{"hidden_act": "swiglu", "init": "normal", "optimizer": "soap_variant", "beta1": 0.95, "decay_shape": "linear"}
Each number is 200 + 40 x the weight over its row's rms, rounded and kept within 0 to 999. Layers, rows and columns count from 0. The size before them is the row's rms in percent of the matrix's.

# layer 3 attention query, 64x64, rms 0.2, rows 0-63, columns 32-63
071,221,160,166,227,145,249,150,178,179,233,211,216,180,183,215,206,208,191,210,183,224,194,173,201,149,285,133,139,186,209,269,137
126,230,219,214,110,147,151,256,188,215,130,203,165,222,242,188,210,217,186,173,231,197,252,233,212,178,217,183,214,195,189,93,234
103,189,246,281,266,174,203,187,198,203,229,219,229,208,147,171,198,155,177,208,226,197,120,150,185,144,229,267,174,227,206,285,125
096,138,167,261,233,208,205,173,210,208,193,199,235,241,228,196,191,232,193,269,259,270,180,267,168,248,164,139,202,215,123,199,198
093,163,249,187,150,141,187,233,167,171,193,200,264,266,201,193,219,208,176,193,261,238,239,211,227,201,180,214,86,195,227,143,197
092,162,217,203,248,249,231,229,154,117,223,238,164,170,170,173,177,250,176,166,194,200,164,181,232,183,184,215,109,228,99,182,121
086,239,136,192,173,174,243,155,223,223,130,228,300,155,187,200,129,253,193,186,309,187,208,166,223,181,202,160,237,152,155,260,274
084,175,179,265,195,200,198,174,183,183,235,201,262,205,169,218,177,280,130,204,150,179,177,195,287,189,259,182,229,214,138,187,196
081,204,164,213,284,256,246,221,219,187,280,164,238,198,148,209,249,203,181,162,220,250,211,233,162,271,176,282,202,233,221,189,218
097,167,167,227,243,294,206,182,162,165,209,248,228,202,191,232,167,113,191,180,258,194,238,202,229,238,165,194,215,259,223,177,184
111,108,217,184,167,192,205,211,255,233,226,214,176,229,246,201,157,306,187,158,209,158,205,150,177,228,171,230,138,265,227,265,156
104,253,130,194,177,211,171,188,263,189,241,124,158,204,204,241,193,211,213,218,197,201,246,222,209,282,210,149,167,220,164,249,208
107,232,274,172,109,204,197,183,174,188,185,215,173,134,226,210,149,203,233,242,166,241,223,262,241,198,224,144,168,241,193,124,236
101,213,136,191,149,175,197,156,173,183,140,230,149,162,192,228,206,210,222,146,171,194,129,236,170,247,190,174,213,221,189,162,208
104,216,183,237,152,224,167,260,215,270,214,195,160,213,241,189,232,278,122,196,232,216,223,168,210,245,142,184,245,150,213,195,160
093,227,177,178,102,189,175,230,132,217,286,198,215,196,207,138,236,203,219,270,162,178,222,201,190,108,89,218,172,178,187,190,231
094,204,131,258,165,216,265,161,156,183,232,168,142,191,247,169,292,240,147,182,187,239,232,130,183,181,184,227,149,241,175,156,217
106,218,116,147,211,189,146,224,169,240,149,179,117,179,194,235,245,188,151,192,129,239,207,130,188,141,214,232,246,250,276,182,198
113,224,228,189,268,144,209,244,175,147,226,187,228,247,180,188,219,208,213,139,182,209,159,209,217,198,212,239,260,242,166,243,214
103,286,209,168,156,239,214,134,179,177,107,150,257,205,204,156,208,173,185,162,204,228,223,216,178,164,181,172,245,217,188,182,191
074,275,212,225,218,204,182,213,273,177,190,140,143,184,236,225,272,165,205,227,248,164,215,165,191,184,186,234,122,187,185,163,167
130,256,214,257,246,168,210,180,178,151,262,155,215,165,215,150,179,238,177,206,111,205,146,196,212,210,190,217,188,199,222,238,146
115,149,210,234,260,252,209,210,183,150,200,174,216,202,140,176,160,256,260,163,126,175,155,240,217,245,142,193,197,170,171,220,287
099,231,240,263,152,105,235,241,223,205,188,143,150,192,191,166,168,177,213,227,166,212,176,181,255,127,187,282,69,177,165,189,204
101,240,227,165,188,255,194,309,161,181,229,126,181,245,277,168,180,243,166,147,163,255,269,131,220,217,148,242,238,224,216,149,266
107,250,236,148,169,139,208,169,118,82,187,214,138,161,195,201,200,182,260,257,264,153,221,167,225,186,204,214,216,248,257,198,180
104,173,217,235,172,165,157,177,272,189,98,204,202,219,144,163,195,198,183,169,222,185,199,188,240,164,93,159,117,201,159,187,217
105,80,195,213,178,177,248,243,157,207,210,210,169,150,208,202,159,205,225,170,234,268,109,126,168,252,207,157,258,224,149,182,207
102,264,195,232,165,228,239,229,140,152,223,238,222,221,253,211,224,251,249,163,200,153,257,203,223,137,269,183,143,201,184,292,209
097,257,209,246,202,249,210,162,234,167,205,225,196,207,174,244,89,196,152,218,217,212,164,223,181,208,285,200,119,101,213,180,213
104,186,204,212,181,220,174,220,200,212,176,274,265,219,270,210,152,158,177,211,244,106,216,142,230,236,290,179,204,216,150,162,231
102,276,193,132,186,230,191,188,152,171,209,141,151,283,201,205,199,214,132,241,218,165,244,311,180,240,199,213,171,237,203,211,212
117,193,207,243,250,226,244,176,206,207,192,138,188,167,214,208,93,231,217,156,152,137,201,207,214,181,258,202,219,238,181,270,160
085,199,130,201,258,224,230,189,167,165,170,236,172,245,210,200,223,282,240,204,221,141,221,248,171,210,168,147,201,138,224,166,250
122,217,159,257,185,175,184,269,206,212,132,145,261,172,215,190,139,256,136,180,193,262,204,247,146,158,210,135,211,115,209,224,123
104,261,173,181,168,211,94,228,173,176,216,192,264,271,189,138,270,254,217,179,217,203,203,184,241,262,158,233,191,192,242,253,224
093,203,328,140,198,178,194,209,178,192,194,175,211,145,146,243,205,234,225,162,208,207,208,165,250,191,130,281,177,213,157,179,244
098,150,165,215,201,223,202,196,197,176,218,180,194,106,161,210,154,302,229,183,146,163,269,138,155,189,249,161,175,225,181,227,245
093,228,171,244,192,136,181,250,135,190,167,194,167,258,227,226,216,246,174,195,246,279,151,243,214,216,162,181,213,199,199,303,213
074,171,192,169,260,180,198,305,124,179,249,216,130,194,184,232,208,263,204,163,231,223,223,175,236,206,180,251,229,144,161,162,166
094,257,275,234,235,160,227,189,208,181,162,214,171,160,183,218,136,234,203,190,188,174,274,194,255,140,225,267,165,115,193,229,173
081,200,205,177,267,169,265,200,193,189,165,167,165,213,226,293,151,186,162,184,179,164,162,255,219,173,235,212,249,225,209,235,179
083,209,161,213,240,178,257,166,177,217,127,219,188,264,220,181,205,149,168,276,189,151,165,242,194,256,219,181,260,266,184,262,242
095,183,196,213,147,204,168,183,218,208,249,267,246,219,217,140,217,147,120,264,161,169,181,124,295,238,213,233,213,196,199,161,207
092,222,192,194,186,182,212,218,171,188,302,183,178,169,282,219,204,269,216,200,234,241,159,284,220,254,147,144,195,213,129,200,223
088,249,165,140,219,140,208,147,142,174,173,157,235,169,232,268,206,235,159,91,157,157,261,138,189,209,227,244,179,138,144,274,254
105,210,164,186,169,186,173,183,250,202,222,261,274,151,223,214,230,208,146,180,210,178,155,204,198,235,206,209,197,211,248,203,198
086,213,166,152,222,196,157,109,226,153,164,242,265,240,188,219,148,246,142,196,177,217,199,166,231,102,238,191,266,76,206,186,189
086,213,208,167,232,185,190,236,197,232,139,149,254,206,182,247,218,206,220,223,108,163,204,203,214,225,164,213,164,186,228,190,100
103,199,170,130,216,197,162,302,270,164,200,186,255,211,190,201,166,221,96,203,179,206,112,271,201,165,266,204,216,202,159,193,211
103,183,294,174,243,158,226,182,217,141,193,198,193,160,192,154,216,238,209,205,172,192,249,236,191,218,205,237,122,186,119,103,177
084,195,191,196,224,125,253,166,223,270,203,209,262,214,175,225,155,166,135,216,198,158,198,140,240,172,227,230,177,213,143,173,238
101,87,243,174,225,208,180,237,285,140,157,220,221,224,168,240,241,203,208,182,184,218,194,149,177,191,203,123,130,186,169,234,171
114,255,209,211,174,162,199,227,140,141,206,148,110,199,258,194,240,275,234,184,208,177,130,225,219,165,189,181,167,190,217,194,269
115,249,225,147,228,192,289,129,171,186,198,239,225,193,163,204,222,219,263,244,249,270,244,200,128,233,174,207,249,243,147,189,244
094,141,153,158,193,170,190,273,246,209,304,211,147,224,221,195,214,101,220,208,202,245,196,198,173,212,183,195,250,206,184,188,165
105,179,157,129,225,213,210,117,187,209,229,169,224,187,202,213,225,198,190,224,146,209,189,153,198,207,203,151,191,187,136,150,248
107,142,142,250,222,126,122,188,247,227,127,219,220,185,173,159,198,246,165,271,209,242,146,185,152,126,236,205,198,129,239,168,185
095,177,184,225,222,216,208,241,186,126,207,256,188,191,137,268,182,148,180,312,183,174,79,231,217,168,230,196,272,246,165,214,187
101,184,164,128,214,207,170,145,231,213,166,153,193,192,183,240,185,232,254,166,227,176,218,246,155,198,179,138,228,192,232,259,222
110,272,200,281,220,244,186,184,218,163,201,114,134,142,232,237,250,169,146,241,236,114,207,171,128,140,167,178,199,217,253,182,149
120,177,149,141,261,184,269,167,206,123,214,293,170,196,222,240,180,195,116,208,257,205,164,225,169,190,184,247,290,245,257,218,227
104,117,123,224,160,169,234,137,218,219,157,185,186,168,185,165,137,154,183,236,207,180,207,236,160,158,228,126,253,219,183,180,232
097,152,236,122,185,148,230,179,237,192,172,202,242,167,289,225,206,219,126,187,234,195,189,209,230,157,101,173,177,162,224,151,198